Part of a small language model's weights: MLP 384 GELU.
Each number is 128 + 24 x the weight over its row's rms, rounded and kept within 0 to 255. Layers, rows and columns count from 0. Numbers have three digits each. The size before them is the row's rms in percent of the matrix's.

# layer 3 attention query, 64x96, rms 0.168, rows 0-63, columns 64-95
099:096118135127154130126148151090126123157100154122092147121141114101126134121158136107123136148133
071:134127140131078144095078131124129122106102139166128155105156104133133116108133129116141170132101
078:122155107142119124117122178112105136103144107135078134126147115173128126129118147099134132143131
075:089123177124142118157138081109116119138131122128122148118171142127144090103093089124062138142113
089:102105126128125163171134160117137150118145151177150143131174078120149102148120133097117118124148
080:136132106126144166128119136109148170103130127103128158135168116150118135117130125140146140126094
112:161137126150114147090117104128146115133105154107178155142091094158148132157103165116138131097139
097:154165104154123086120110130129144096136100137147169108142101095120145186097139131092131103115153
113:102144138133086128169127110113130147125143117118126114151154127135168150100084133146103135141120
115:100108115142142115142146118122126100128133135120121114085117080135096158113152124115104150154113
102:156118096128135137123161175130100161120115103142135168140123171163144096115077124113086154150120
099:142121152167121180098140149147145099119167111099115136131151133144143137163092096111094135107070
103:133133125110100137161132133136090140107111089133098092115093160138135116154129100135129123150172
105:112126124119158127122074140164144138149129117122116137115150132104112143109087155127128067163141
107:126105133100135124100113130118151119115137114135108140131138124165099126203125119135111132136118
112:170134124117178151117137129144115095102100126138128150114127127104102163106143139173112136148095
052:117111107129184117119105111132109116159135125128079134151169121135109125131166109102089085130138
089:153147142139144107129085127136139106141123112135138092111111180174118128139123107094119139096139
076:145117164146141122161141146169129092133123114133146137089112138153116105122097146157138185123102
090:163162130149174118114110090125115135106114138109131094130139094200150148102131115144157135157144
096:113101133145155131140159109100138176139078109146076070130114166109165138107122142146120130107079
074:137123127150123099105111097118087115158113121138179137135156146123105140116156143119127107131149
106:141139103117100133124097146116117099136125150155106138114155112123149171118148091142151146157143
090:104112138108093128143154151149149116156153131138140138128103149130159104156113187107155143130116
089:167150088158145094133149160139173136112174163134121124154109159150133100130104180084153117135140
109:109104127113072181130097120148105151136107095155167159106061113142168134112143147132112131108162
097:110147129131097134124150156137091146107157130104170105126135150152141077144144148129113165122162
108:168105154185127118106128101133150152110129145110145164094127122163114134102127118107129141120164
102:111084158126121135115109124113115123117123110101152102152101124148172155119092139158124147101163
109:164150144110113132144096137124149120117127133100133077133121124111098133122155125129123141109104
093:097125170136100162128109184108105115093112123131137153108122136142123120107125093106091127119084
086:138133167141138128151119115118136120099134121139150120090112150145149128132158094117142075153146
144:137188129133113098144100095089122119115094116091156184133123127133120146139128139132121134083104
101:113149112140195141094113087128137074103093132091127103153128133126123125133169150136118133132162
093:112153158115123136114137153132146142114102135190139143131153110127155119103112173131118163097124
094:142110104152121155128133151120071123148155120147116126152098092110153120106172116131151150119138
091:149145129112136113119153125140120166123077101142137077116183075114104109143138102161124129102117
104:087144127090140115117149095123185112134129105119117121131131146096151167126077093145132178103118
116:124135145104113143145092125125113111106155121110167152158152094152123112151119121145156119124107
102:133086097133165138112117114119155162147138149113125132148122142138148158095150118168192140124130
113:128103127092114146178124136132148134171120117149147118117137176099140145145130131164119126092113
098:160150126094128120124133125132125129109112122147136116175121141078173133130139142161128101110120
113:176132163080137127057108141146139122104123126117125096137131132128127131128145077155133121122146
107:132141078175106135116143150109140115074120105114150089118121139120101142087115146124105138142103
110:085175093116108114126128159102168150129116123151171161134141089114181120158123126129117134110093
108:160148152173133135109093149100131182131131094161123127161091129171166132115127117164138115146104
100:108122129134161112112100135104091110112114126148150105104105157114147100108109147135133098103071
100:123164173126118073156135164117097110119114111151134123106104094116113143111124122111134148147152
069:156167171127153165148135091143119156168120125145168170108156146140135104147098165092124158120108
115:141124103141117130125126142145085149109178153129139104091137144090132128113147100118108159166154
086:133154124100132093136128113092138071105102180113141132123119100117107168129170072101151120162099
090:100135138135133093125099116141113124139110122097097122120122142126089128100107120120121095174158
106:157146169130123128148098138096122137142128157101115139138168115105130149096171174080154118133124
095:155139131123155119121127087169143126144161137165127151106155153133127136103094129170123131162124
107:137163142136140161132156102132141087134130129126120127104174093110171133112129091115158099087115
097:101129136127132112153157126128105114177125053073167145119175077152158120146149117096128093126121
086:154130119133156104114107155166142120122117114105147093112104099098152126144144124114118100122122
111:158119119193117155127145116112104128131118125119088066097155123139107119114188132115119163100104
109:131114113138131077133157123114128141098119110123126070129159112125120146101169145124103099156115
115:159117123113127153096153119150154180145123122141118191106164094100159106090091103082092132120092
109:126145116103133120145134130103185136156136127112106117079148100132135132115117189091159124140130
102:115124143133161125125160094122149125116140103096167135112107132108119140146123133122100095141130
110:118119145131136165152104077118125084132106080121157140117106080171108124153109175140105128138104
110:151099080146093116121110128142146104151104120107108106095080136133092104117097131117162148135174
# layer 3 attention key, 32x96, rms 0.17, rows 0-31, columns 64-95
083:114108122110136088110145152094142126142109161118111087123111141175138177121111065153098116140100
103:125086156110120157102157127075152164116128101121104089110131115148121093121136081148124127140108
090:124148151118134135120087110083127172137131171109099150120134160150170096169132115125130163120140
087:110105102107140080142125123103130144135136159138117104142119181168132164128177123133085153142111
096:115124104112107116077123128127137141153113107140178138118114130140128154162156112162161096094130
091:105171136144123154138126110114118143138142114136141130161125112162143135150153135129122091117126
101:127135132134094134147116107077124130117151087131125084096131146153159157094132098127120138137090
104:122090120095106131113168114141130134122130092152124115108130109106128079080120191113133103114111
103:135120139111147111093147115124110115146137067135111163122091144077125136114107130069110119169114
100:136146152136138102108163123171155133150124111140095100141103105133111159117141149151086165095137
102:068082119132150144134128130154111092139172109090122095116149149126124123141119119130130143105141
098:107123150108145126114136100124126147155134151126165143086125147137140119104102165117130177139127
103:180128132121187168140133123176132085115142143124134182133124071120108119106128158116142116156140
100:163085154100148119121123091116173151167116104128128128161119141120075138147142109119134119140137
103:087124105079131122163145139155158122100141118136085132101120166103115124161130153186105112132144
108:146140144087151124127115143095109147136104140158126159167145118193148171136132138142099094104130
086:092150117096122119141090106103124148133079133117170115163119120160108155137127135140106109121136
099:131136115099150123090099122128166104124133107096171144134151119107095123120063137127140145100119
084:133125143123074138106149117123156120131145144155138106065121106162145118135141093136130125115120
091:137179144165123140075129131151129143149170137137105112105089082135112148108166124111119156130140
093:119069127156152135188150165125140152118123135160116120116108134115167120138131133110148153102135
103:147100122122142126134169134109108075186153152126197134108129116151132086115131170099133090110137
117:155137129110133145127138133148173116036174151144109113157179153099160112109143143141094135136151
107:129160136134074115112134131113123125149106122159176149111081116145168133131119134092120125148113
126:157124123156180148095174133142124119130147132098123141141066122111137135104102129127141081137158
115:122110134138087101129091133148142139212153132142161131098135144073083140109125114150150089117102
097:142088158162122144102121087114171118161105149136124122120102158145108108108126129127147094211155
104:116154189143140132081149149120122142109129160132102153107111111158106097122103083113110091120139
100:112133186182123127163137116118102110124145118149106107092146161111167127146125135086129137136121
099:137116111162154121210134160128136131088141172162120121116110093132121156161118130143134157121136
098:169123147170121115118148158120105102148157159124156154126166073121152136082104109165148127122138
096:144138130137149139120088116113126166128143162161130141157130145107147168130138081127100127141146
# layer 3 attention value, 32x96, rms 0.187, rows 0-31, columns 64-95
103:131123148162149146124080135115111088080130138144142099183133117131115148121082191122140160141105
098:124188097113114094132093133108154111140092129118140104151141127132147177163105162086125162159137
097:095128129095162154144121145093118136134148093136121161142158123143089121095114125146078125103134
093:161147113113175100118107141128144108172128119139142130168107119139096120115137103114132099091134
111:130139113172140112149100133095107144110141150074090131111148130140128161125138091083147102126092
102:118151115153112150141114122112116108145101154161093132098120134141172134145164158121120103107097
090:150139113106107142100168161126116093124128110153147105136179094130137135102108145120124151106122
101:142157135141137103163083124093087136138182101135087106125137125142144148170129119137122121078125
093:094105111096147106111120142125098148112129080169148148094151082127134090156086117127147136143077
107:099087130151144118146139107124108178099128105072095121136141113110124130105136139163123149101170
095:137109130122096145139144144107119089204156142112098141144087128129102118131136096096146159154124
099:128148158112142110112142121138145090134134135162162113148132117133103081129140088128098134092171
095:120116129153143120126158085104106145127147125135156138180159081105084099148097133139118145156137
112:132138155114128157165158069152157135117134092126117130150126107091118102135158141170129130089101
099:144111162088121099118083097110175107153110113175151094152114119163108120130124139120103069116136
091:099087081104135084112108164174207069131123118125151148152121132137105087138138126145148117140122
094:143121082093145110125141131153146136115105149089059100143152144131145150093120160131173117119135
091:116174170130121104151138137151132154166104106108124125144131101153108084140159135117082147126154
101:120139107148149151142166099080115161134157134119148112114122123151096151105127159120177136118141
104:154149140113132150164057127161087117137136110153093141128150188090130132103155111121095155122115
105:154106125120119132160132137162093117104092145161130144118119151143151173101137130153100125085130
096:092151134116121146110137107137129135155122125131103170116137142133123113099099093174088124103103
098:143131151150131106119150146142098168126103165120130087108159106123115137138136119161106137087122
089:151143139128146149106125081120096123133135141099123120077119117174130063148118138117155135123126
114:123113137134151133161148117149069125152127125100165131141115090105131126149120102099175122115113
100:110073173137129115153127134127116156133143142115114145117128136133082192151140118122144141135140
110:093129140142138151126177136115126117109126159133142161136065140125123133111118106047148166174140
106:138162183109111065134131104138114123113096129153110127139129131119080130120104137093141102089115
104:170151141119127114150140134154082121089128145116129121157068158118125129108137154099155138175113
096:095094121113160165129167113112107144130151129084104133119137153080151159136100098131123095138110
102:124111077165098105160117106123207157165110162105133115131119155126150140115144145150141139132123
099:118138137081165101152121157141069129118132122116094115116132100080139123179147101148156088088122
# layer 3 attention output (transposed), 64x96, rms 0.362, rows 0-63, columns 64-95
078:088119126180117096143130161139147172128197127112092170095138136121091138126074112161157079114148
082:082107177145147137162189080164111136120145113099132164120135120172150115130082125148122153091113
087:153060129128154117181126086135134169160137106131125146107167135125151148168165109143153086152118
091:126123158125102105119138083126148136146142188119112155158112097144113156111096098119126165157096
094:108194096143144139124121151107108173118130124154110147100143150086096125134095113168098150110119
078:125076154108134130083113145114126136133147136110139146147100124138092148173119115074126167161133
082:105111146107134107132150110178131103100132145090145102095110140166139098140112119093126111136119
091:062165107103126096137139131130154130107156138116128135151118163119176155095160145137139149131133
071:130132099107101091148128139111141134086123151155111086124115158114149140101134126100136144159104
092:147130162148121131135119159156119128119121137124108139133059127163136065129099132168139147122116
083:112169119112155157124110161151119140121121120081110141091124152154126149119122140139133134115133
091:097103160096100139167137125082131087117132114111159132146146123124180157121115177141152144102130
078:084140175092119146099127116151150119129100121126139135095180138134096105138083146151094122117140
075:115126136153089116116179147115117105131113152157125091104105129084111148144195099148178127104114
084:101137123147116117144130105120152133123146159104078128134152093155128097122169101114116135139129
098:091136131112071171154118126112141136120122123092090141107118133096130164159118154132122130128154
095:105132150163104137116118151157140156127130147101163145085135173123106128113114150147119145107105
094:142157198099156152130174105134086126136144157135138136132106084119142177115115151118132106115111
094:129154150125086101082147120152146116120080134186143125089159079132125091144100111128110149128106
086:117127161122194132130137114094102112121132160087120068118150112149106102120156130137125107143133
083:149122111151122118078175122134076133112159163117116117156147127163161058138164156172152107138116
087:093146135113123153134098169115145136170140146112126147116125147130136112126117124090148088141162
084:138130123117126140118101144150154113095120117134127114150118124125131118108129121119135122115125
104:105094137128166129122126168158135083148130098150154178155117094088153135128171133113111150126133
076:102158113131124139082129128178138105079112194133114142148116178110123154128185142096107129137148
082:143139139135128122089125115186134141126115121172120115092130153093168093123151158079105134160173
088:087170168135149123128120144153147157162118100114112157145149116133127140135133097093131107121085
093:142119107104160119125135142150144116136094119135174070101069143130146112148107114165131156103136
090:159145131144155145120156146139132165147145152095117144107130153128148116116126139109130117141124
097:132167108120102104130106144133103124125137136115143083076111121115111134061120123120129109126149
086:176138109117108115127130124131146156071151149136117134085125144167134112122126096137118141144137
092:152167110127114112120119151087109116144090093091141133090108120132097147111113155124162113074116
118:163099124117140131131123117151135127137097155161143080148107167125109148150178106132081131110124
107:118143106123089153133096155136143088133121093121125089143097098135131160136139129157123115106131
106:108142125116103148086082156112149085131113166149138078115105123123146131145135184114104122110160
106:127111062137149137130145091116093145071113091126132114112177160133113127118123152110142081117123
117:172149126095112127171145122107146112164121104111164113187115119131178106116117181128111144099110
116:115154132099193137113110099160155104150153135178201109141135106111135112117108148150108148111139
107:130132108148167133173130114103153181169130151129103121164090110107135099127137151116107111137115
105:113137106100138153148104126137166153180141156156165119150081122133112099153117118142162136149112
111:137121138126132156140140136120130124163174157076091080104121156143145125109143127114132122085176
109:111124120102115127145087102099123125150154104148170118089178143144132149125126098118171120124123
114:109096094136145124120145065120096159141085107109108137147183117112113127159123137132126102132140
108:106113057132140093143113147099111173103127151091099105089117105149110126109163135134126121125113
113:121137132142112148109095121132149135138151175176113133143108166141154145087153130121142094146087
127:089132096119148141143062118177117105128103106131126150122151128165118106140105151135134131151152
109:106093117134128141127127117141119162159143100116126111114102137107117151131082085131159185151136
101:122122132147149124109119166128084121067141107094117073126111082165104150093101115131147114119138
111:080103161130175114108107133127128091133084112123119117140093080161141113136139083098157156143139
100:099116112124157109145123145119148100116076103106155124174130157113097133132120100147144118114114
109:146143082144129146140100155122126103140102157105084138145106190051114151117115137126121156111154
110:160145121135122114138163094185136098144124158113119142150115107135129098109111118141132121146126
121:134137157093116131108064124146180130112061125137122088105160112131101138146097119075121120135160
112:086142102130125145115163102117112088082095102148117131140132113150101138140139131102110145166160
115:160160109130136177124076136130112144171173058142093122115123158149133120119113157103142147137134
094:135106142112111126157132094124106141124099155084108072088112131147124077117072171172099122146142
126:170093127114160128124108127089121101121109114145138147168109173163101122139091169170106109105112
115:123120121136124102138127136091177101135145116114141088140168128120120125144152105100154077116068
112:125120106125168111135107139094090161109139134142126160141130102146120116130162121138072127100096
114:094123122137119128125099193130140116099135070149096125157135147113147154139151121119095135123135
108:120181084125145131131099133118160101113160142126127156158153121133110155124111127145135116108144
101:101086100121085116124132117125117141140098133139137141135134143150137145135148162140119170104116
121:108146162107154147163138111165111125121146143134150153099126109114122113133121128132108111129115
107:144119183111089112118112076138155126136144113166094119150137159164149110148090109137137150135150
# layer 3 MLP up, 384x96, rms 0.331, rows 0-109, columns 64-95
096:177100172143127112095109096121121147088112108109092167108088140147143130130138154115085139149120
108:108100138167169124137162139108183089148101132106118142125112154111120124117110180134151153099127
096:115136109120127118097162156091150152135112157123146080094113136159112105129077103133114133138116
089:144149151115134140126144141154149126176131103125120142178134090114092153149100084154140106149141
090:139112115107122107137110127148156173124152120138110169168135118137074122134128137154155159171110
105:100102130114169112150130123125126116149145125120179132152145158124159115119132133109115099130102
086:155097132098170095149145127178167116156142132116127143128128153110122075147155092140143096151087
103:149209144116140146102124099117134138144116132131148146127122116124133141145087103085129117137151
082:123098074122123064148106158127125129085139134112144114130164123131127169126115152157150147115140
109:148118148143115135102108143127151125140120108152112159131160099173129081104132111106108144125139
090:121092130106138104157184147130141133103158118143162131121148116110140153140156161078134124115143
103:154105154143139106103124124096125136167121169152126109115106119131143132085098090164140118187123
092:093103136134086126114140163151125171131145158134094112135097128103107096109116135139169148120141
102:124121116126124123123112169139119114115110114094100162101152132095129085102196124134144185117139
097:167102088125112072149141115072129107143106132146166129100128118094142111157114108136132152158157
107:137147104130106187130082164093124125094138124118114144131093135133100081121154100117100128100150
101:126131143120097120171124117160129118104141157136134138140104079142153080106139143118113162109138
104:098109097152126091120130160149131136179104124130136115093136109157137115153117107189160095128103
095:149161047119154101115100077137142129131124111098128149097116146130147130157110169131144070118132
093:139155144133110073143165124142112096123144131130152170114160114165152134105095068109154107151144
102:112122097116127146108142121152146123139113126168156151105105119120124140105128136118115132109120
103:092100093152094118138107150145112165137136117066158083108149161139096146076118122105138100120153
101:099109128137109119137116156152113189091132131117112099125140106161112132112160182112097112118108
107:143114169128079142080157094144130111141071110106134152141129091116145126123108133114137130097131
111:129129099144160108115138129136095111137169171160150078141066110117084115091146080105151095138115
101:130111131116115149110150144134070171141112095118128177149140165157125159145104115119132107146149
109:158089137136137109160150087127108147112110129119126121157153125157114081088153165111146096149089
110:139139104158139086102145154122091093111137121085167088149146139094106128135101150130140115141134
100:149121128165139104107144111133139151102156134121131165155103103100124123119179097114109147110104
089:145171132141129075140116136136071132134150101160128141160131097181128112098132148149124139110147
094:081149057168113131134124119127131159104135146105112075121109142127137132114127106104176097157122
106:140143118136132130115121169136145161112127123130177123115116108163145148101151134138078088125129
098:144115161100110159150148181159155080149143105149116105134149139155111121091120126139120154115100
094:129121160140097135132115094138130107152155120140115153164136131130107158104126127086146108143137
105:142135160139118159101165187104119121150115116130101161111131116150135146131142148144127112128154
097:129127105136116097116135155133094141132116122101134125097147120135144118154130131157058136144146
103:113123125150106132143135110147115111172137111105172138104136133120152080105149101149173143111117
102:110166115139153151091138091097155134123132118135121099147176154084121144115092160121152119122152
090:122120123114120152114165167166150144124138174105165056088140146083113121134133133140134121108129
093:093091130151152121143137113144097122120145119127126137126120147094189132095138186145133138079143
102:160123135147111139161135078155167106109151125193115091099116156126106138157125141107117130135142
091:106112120123119126089120121116090130114113155086142136128092107131131145110180132173108103141091
107:180096157141118133117173100077150132149113125133127124152126115133172111125115167116077098125146
096:118174174175102164135135174137104134127123114140100146101079129106130143134127124107130133104143
097:145086127109124100137125118167110148121164096104168117142118100158158144130181123180135112127119
094:119139165130138087122134155111101141136125099155087140125109139123125136090130131152150107118126
088:089130153145142133128165137120142129106118168136095135090093135094110100097109134094117079089137
108:114139118145144167127104172135140160117185151161120156094093079080086127135113115126162106120165
096:120131133132145140116117157131169136131138124124140149116120091137117117110141131120129121142088
113:117101138130109091097134165124096132136112077144108123132128070118078147123159143129129123119163
090:148133107120124144112166161141139135107110132160145100154137094073157152109112115087137143152107
096:138129158117101134125108129127118148127123149177109115127097142110123116137124155087180100160121
102:131132101154088114146123142103172155170134157119116160103112109117113137136149125098143097111122
102:191169099100154112161137115098103102163144186129134140105098165138110115126148122128109137101103
099:125124140162160132154083090087089147106117145111125132076115123128102147142153120143097080148095
098:164146117157085150143153143182088114147082132133148118141130158125104143132106151153135131135142
097:119132115169087150161123140118130114152136204165123124124139100148127102097089120121131109165145
092:106110106168121127169154142128159144114113094087082126165158105114100134143153122140102089153133
099:150120129127067157124134160140140108101118169122137122133138111118102117121110177142080138106139
109:078132140136094159124122122140106120119112136073100149139156092136150129154099111123108124115153
096:149141113094169133116166109134118149138192112132097145087119172132125125125112168133124102120097
103:128107125116142136147144119117096102154150178146120156147130082174172172092161154109098099150136
098:138121142118141134124171115111042102167131129108163174150122099143116129097101161143120134143148
099:113148102113131156113128151148113151111130107117127133083081165118101092151085156151089095152140
098:137115174099143079136169124145151113142120156102109148160088128151121141120134103119125121165122
096:097121105136167150119100142140136146087109112152117178149124157145113156110115149093145115140144
091:133133083130154129126145124140111095145111135153141124140107145077132116078103127169143138082144
109:104110163100123120118162116138099096142135161090119143140109078126141108105127136187111108124139
100:104116064150135123164123111060131129113126130126160133132106119090140147092081154136127138119139
103:165112098154133116103144139139101164119126140132121063094119107110119136102156136111127110138155
098:110125113128155138118114143087117185143113100117156125104148140130141137100145115108131146105155
097:112148087125140088152140157107136161139092076142108116099105106093116107138126108142127157115160
111:089137116138101098114129119169161159127101129103096137139095117124124079106162134148144107123145
109:151130143150113091110108172129144137123138141122116158065122102143201135115108112153133116140131
102:115121075151135121120132133168138142159172152133123136176102144107156151143142175135120085155109
097:100130154097143140099099123131129129160126119148136150109113185153112152112136099076122141116135
113:212141123127096079148073101115139111152142140107133110111147113123172112102095116093160135130134
094:126099143149109111148126135131097092164143153111106137129126105154115145097142133120148099134112
095:101147154154140105096125163110141155115149147102155103156148136060110090118131164151146148136116
111:151121119072128140101145101163116134155126146102157138119162146129114153127150143127143076157087
094:153110106119110176125103111110169164108085125134119153139109103139153101077163126125094093185149
106:112131118106112115102120129142108097101118136159140149135141120122097139123147134143122145131142
097:129134122137146146118122135136116184157117136111141100090110077108165154114123106117124152164153
095:163097128113158080129113161083161113121152140125170139119166149122147079137151074125128152132110
099:146104105090138123120137179186128131120153136147086158149101094116146127139139102147135130148165
096:090108110136175097132136132136164099144119142107136182153122162147091153132094108120144105096106
098:135067100087095102149134125134121101155111127116142138128129119137124111129097109160153113149098
087:145131111127118131098117126136059127161100140153082106154130132058137052118095097131120117151149
097:143094106119114150111102132139153138139160087117139131142126123127138142130116143137135106112070
104:155110119132089133139122131126161139132114143104104134117114126109123053147141151110083145164173
093:146121093097152175081134147157131121146170136132100147104127095121147108129126140139161099093122
103:145144115152149138123099125122157166094134125120103136135109132066145127113157166072114136131119
104:142134134158123146137110136120118145122166171140124135079094122140106138099145136111114113132118
093:119152124145159128124089106129152111155149074157123167118172150147102115109099127165117120136148
106:118182104088154162101127153105119114184117138127133136135082103115159130142141163138126108117109
097:122138151182118097098161155136101140114105133114131110124209156130106123129134161083151169122152
102:141105155109117105132137125103132128119146143175100144114134125133157096109148155125135129167145
112:089124127136148106136074140129111138139127111116118162169114156127154104110069137163122164154124
098:148113089104149130116127104099107110094099109106092118160119117124149142119168122164125140104132
101:108127125150091107150167111139130134156130113133170133116137154106174115120119144163098125144088
096:163164171113158112148141142134144130135106109124106141138152103112149121133135158145111133161130
099:100131049133132165109109176102131152113110135112117136125117147117104112126151088144156150118103
096:133107083097143118145100127124139149131147098131170125119133123132110104101139133165137143147107
104:145156130127105123117148102150123155142121133120184121139142139120153106101118128099093109114157
099:141134151146126113134130073141149152132156173125114140108105153082147138180107096090153111116130
106:098087096152085126150130100099125116155161141137123090166109144100151146139142132128164083116118
101:142123161124139184115087130109133115076121155111132088157115142074196122115098104159137133106172
094:111148130145143114118139133137110150108136113105128130174137140127127137171135130150135097142127
103:144153121136083153104106124138127103142175140093164129176142148130114153149101122146125132141143
093:139096164147163136127158069107144148141127148132126121140127170109143126120102130058121117140117
# layer 3 MLP down (transposed), 384x96, rms 0.316, rows 0-108, columns 64-95
106:133102071156123112098106132105144159113121115163122114120160088072125118131092113138187147137118
104:165155103117092126126105141132126149133152116095127107164108069165112116156156109137146149134123
096:102136117121163140152137124120108166111155137189111128078144098128164144106135127139116181103141
087:100122079130120142156124115087094114123106134108117145104102112120118110103109149113136136140082
087:168133129126092142139114080127141112132142119121163110072140124114147099160155108125072122124106
105:151093155139123115109135117063139139143076102124106124113138121128109116089143167102135138087150
091:147125092078106121187090110070127116144108122114142170111165101120141127146181135118123138130144
105:080128118140068139139124135158115054125139125107129107130158143158137137129105130083122135115090
090:104085174133164122165120084169138104167121133165115120139124139168141157093137114144105111117084
092:114111103114128117158127110145120105129127160128096112132074151094125142127150147143147111146130
089:156114134167185127113127122097118124132170145123095129133129146133173133130142148169149189109095
099:137151116151122124117138081158144127139151122121162143136130161142148164110109167122101148126134
106:091164151136144089170125103143084098126112112116135161155154164082126095168123167123128130141155
093:136163132138130117131163130097089126119107123123137083116127119126134157130153124146151104121165
100:113136138135106122118138134149123100155137113109149087141144129125082132093147122134177109101096
094:144093140125141096167168077135153129113118099122118091139143131124153145102144096121116143092112
095:132133099127135159097103095126123113128104128110132071108121137102167134184129127136104122138169
111:113123137122109133125112147112105110149127138137174116123124132139130105143139151129127144159101
103:089159136136155129129100109136155105100087127101147132123146097117177116127091137123102154098126
105:140134124111121137126129127125091105101111146120159116137132084113127118116174093127135137168140
090:095157145130136115122100160124112155138141131165081124136112119113153115127158097160117142125110
107:112088126134143128119128139145142137109139115103147095155091161134100117089130135115073152159151
103:156086133137137135126088131146101121131143120113104135164124183110122100154132088149162133127141
098:098134125133174142130129130178129162100172151120122109123124178124103132140141126154144106182144
108:135123153158114175133157142136121101129131082128091165094154076151111135138124148138146110166118
102:129118132125142116116137158133146143113106121136076146162154083140176149122135103155205112163139
114:120149172160137137134150125139160121130150145137090179154134144126077143133116127168149126145153
121:141119104109104126127138108093111129118119131091148135143127157124165106123124127145137129112135
106:119116097145126123181082131100144132170160173124154100142136117141102116152068134103128087117144
091:113102130188103166136151134116128121131132160146103108129098117115112133151100174160098113169116
096:108115148108098100103114141137106124158111090133112170143089128114111127123144112081129181171143
096:104123177153096129092131147126124119101080107101118120146127138097124099155099158121132161135096
090:142151183124108132138166158106097111104104134112173144141127116136104132097153138155118095141102
103:107135118065153156132136072070096121123144131118106104131135102136083117126106106133110124162130
099:078150109141171119081133110162129094122109132105135171110144129117135112146084098127107139104114
124:141136134107145120152149173125129122113137117066127103097082087101129111155137187156163118126130
094:084113114139110116121100144110165125161124141132115135086100131149129138150076100113129098126124
100:145153121122137142157113158106117081148146121126144141175107091147134149134134105127130130163085
103:078137133129114124159152191144112122117146099110141122164129130154125083127086146186122131106142
094:103159131134157139120111090134154137126115126113095136091151119114116132153167119141158138114175
091:070113113113108137114138149114151136146143149106100152107150090129144142088118101114113128122109
095:112101123090089112142178111082121104086129123122118127089119157142152130172082098105155134131147
090:076120120154082133156131154147132106120106099128140147113128118181095148142154117125100147116131
095:102115162126149128094165137170141144125145104146131150166141117115119089144128150121101148088091
103:131150117122133132133102081144181147130127113108103179130115137137137120150107145155124123106136
096:081157150105129160140119123156124123116120119091171120135143134138112118108151134122118108067099
093:154123112119092123130117119108129103097123103170146143139134162148107185132117109136124114102164
093:153074148061112067143108121095119130172079145114089133141121109146157166140122154113148128155116
098:118140146075130169146150113116132152152145155160131121120132150129109172118117138120143144133164
097:125167105163163138171112109134132111150131138070124139106129116125166120125115094122110133114073
099:124122124094143154113133104109129152117188149103096140160156162144096182151171146132118148112141
094:112179138103161130176099114128108092168073091115114085110138120147116095120149116141114134150165
107:113059159119113098140128115143125143115114132172144144168138138150190090124106128096103142152132
100:129126113131150083125105143076105131115108119126157129126123102097144107119122112107040136107141
107:109118085115139154140100142152081134151170128152117155123151124140118147148139092119122130173119
090:128139158090106116100130127091151080053132097111146131128138119106114141150124137167127149136097
103:137119125095102125109137127090136170089122091135133134129171118122147133169116148146134176102142
100:120105128144141142130123085129146157143152087103129148110136119163117106171163126097138151127102
101:111111104140140111153135130108142153103124111153116154183100100100114133150152104121129106137144
102:158135127143139145111137108119130136130114106121144108079124065153147085086153171156117092113074
107:135145127081081148148110154152101120080110106136111137148118088102099147120112056155143138121121
101:100150129148161120123148126153134145128085118164123096094108162066119153138095109065134160101123
112:094144109119101126102192104117131118135085117116120135158149178120105135103141099107092130122134
108:107160122104161121143125147083153157142128143118123131117121114097097102173123156176125088129119
110:110135124095106118055126147163131146150126075136095121120131131143150114109131122130114123111140
094:097130086148128154092150153145108111122137143124152137128091146127168123160167126152148139101135
099:133157164104164160104101117164169138112130087098116149117075115174125163126143124072159106144124
104:057157153162134099106128142157092115162089153129134146147098134167095121153092152086078118128138
096:143122145065146136129131128131158144160076107139106137106153097182142119137125116136077173122099
108:135145137139063148140146062140113114133132113149134130162140152153147108151125099144097157103147
111:084134085104149158117112143167193120149119102128114113130155118097150111100127122136121131132146
105:092143095133110163089146136113121094139173095122123142108150090157134124096160158129137144087100
122:145105168118111147107094142084140110124154096155078115162136165116127135129131129135164173133108
117:142110118156118136115167126158167101118105126125122063137136092112112112115141104133204151104096
103:133138162117115122140088094069147090121126134135140121103137160133131108160146122115136158143127
099:106115125147138119113115090120147147077083155090115134167117106125131115119109126103123111136111
106:096146127117114121138151169112121175137100143134122142099112144097138118153128130147100143156120
087:113167137125131105153101153168140157097118140147111128127089108105145127144125143141123128142105
096:130143144153094107145158104106112153115120159131130132086134101136113155104142127126081138190166
107:102169097102119125153117115170113139108116150128109120097116135120098119162157143114097167103138
098:156124098112127094141105149128144137128088144115162130147126174111134117120161095158135089113118
091:136148119118125153152158147109146150156129136106124119163128151154147146115147144107118149143113
092:141128144137100152135109155064139138172114144133141095151112132128102147182098111157127135114179
105:115156118108107134113102114112113124106158128104066121120098106147141148107122119098127156131144
102:150168084114176114120120130119106194110141141101104157135116127159140176143158083144126138132138
097:163105083066135152106090137108121145144100138128131112089085123106131075148096106092146159139174
108:137110106132119107133131107141137120179134178109150105151152126089123144192146151101115150109134
098:123126127114147131165152096135157107148133108136139170124100121135096112121111127129103102121133
095:150167191153151128168149104133122153154117164116152152116131152163152118105129126148110198198136
109:135142137102144061117095145126147086103145149130178106101105132106106143117130118176137105114092
085:088150116139095122126152084136131131158134134110149107111143122077133140117128131142112146094066
093:138152088135122142165098083107109127139076165130160103119166095136115123140099121147120117151147
104:167123146098156124131132156138156150150128135129105145132142148103191101093121121126120149123129
105:085160131116107095150144121133116147102131095113158117077146130086094151155090092117101153107113
100:090106163135108141136082153142119127128128133115134111110149184142146131160099117110099142127132
084:083112126110128146124139113098113117144125114177182141136093130163130156146072054097113123131095
104:141135096144131126096129097116113115149139125134111095141127181143138110156131149138100107127153
130:093122100112136124119107082117134199132149091099110118098155112135123133085097136144126086166139
096:142155153131130162120155108125147112116123183167119123096172146154122133170142116094123133118146
092:171147126123179133105122169086091106100150149112126150108140170142137143148136149099137141097122
088:155126129137110146123145139133095129109149118082115103100166118121079111140110168145139158096102
100:133133131134104176128104101094116105151117125134193107115116145189105131164140112151133095118126
093:089098158120122148168102132080138161136153152123131120103121115155117144132136159123131083106098
092:125094129149122116118109173122171102101168090132131149122127121092130146113133136096188108113130
105:091137107134093115121136158130143108145106122160131121174125049156106174107131176120107159083097
094:152148136094125152156138110107107112146122107114169148127114110168163137131119142130115108140126
105:149125152113112152160095097076092132120137127132148114107166119114124118067148124123158149058135
104:088166141096207147138098145129130142130071108060110110184133149119087134136122102099128122155147
095:147111138106137121129140141133124132098108123163122120098150154140133115120125153132128099121139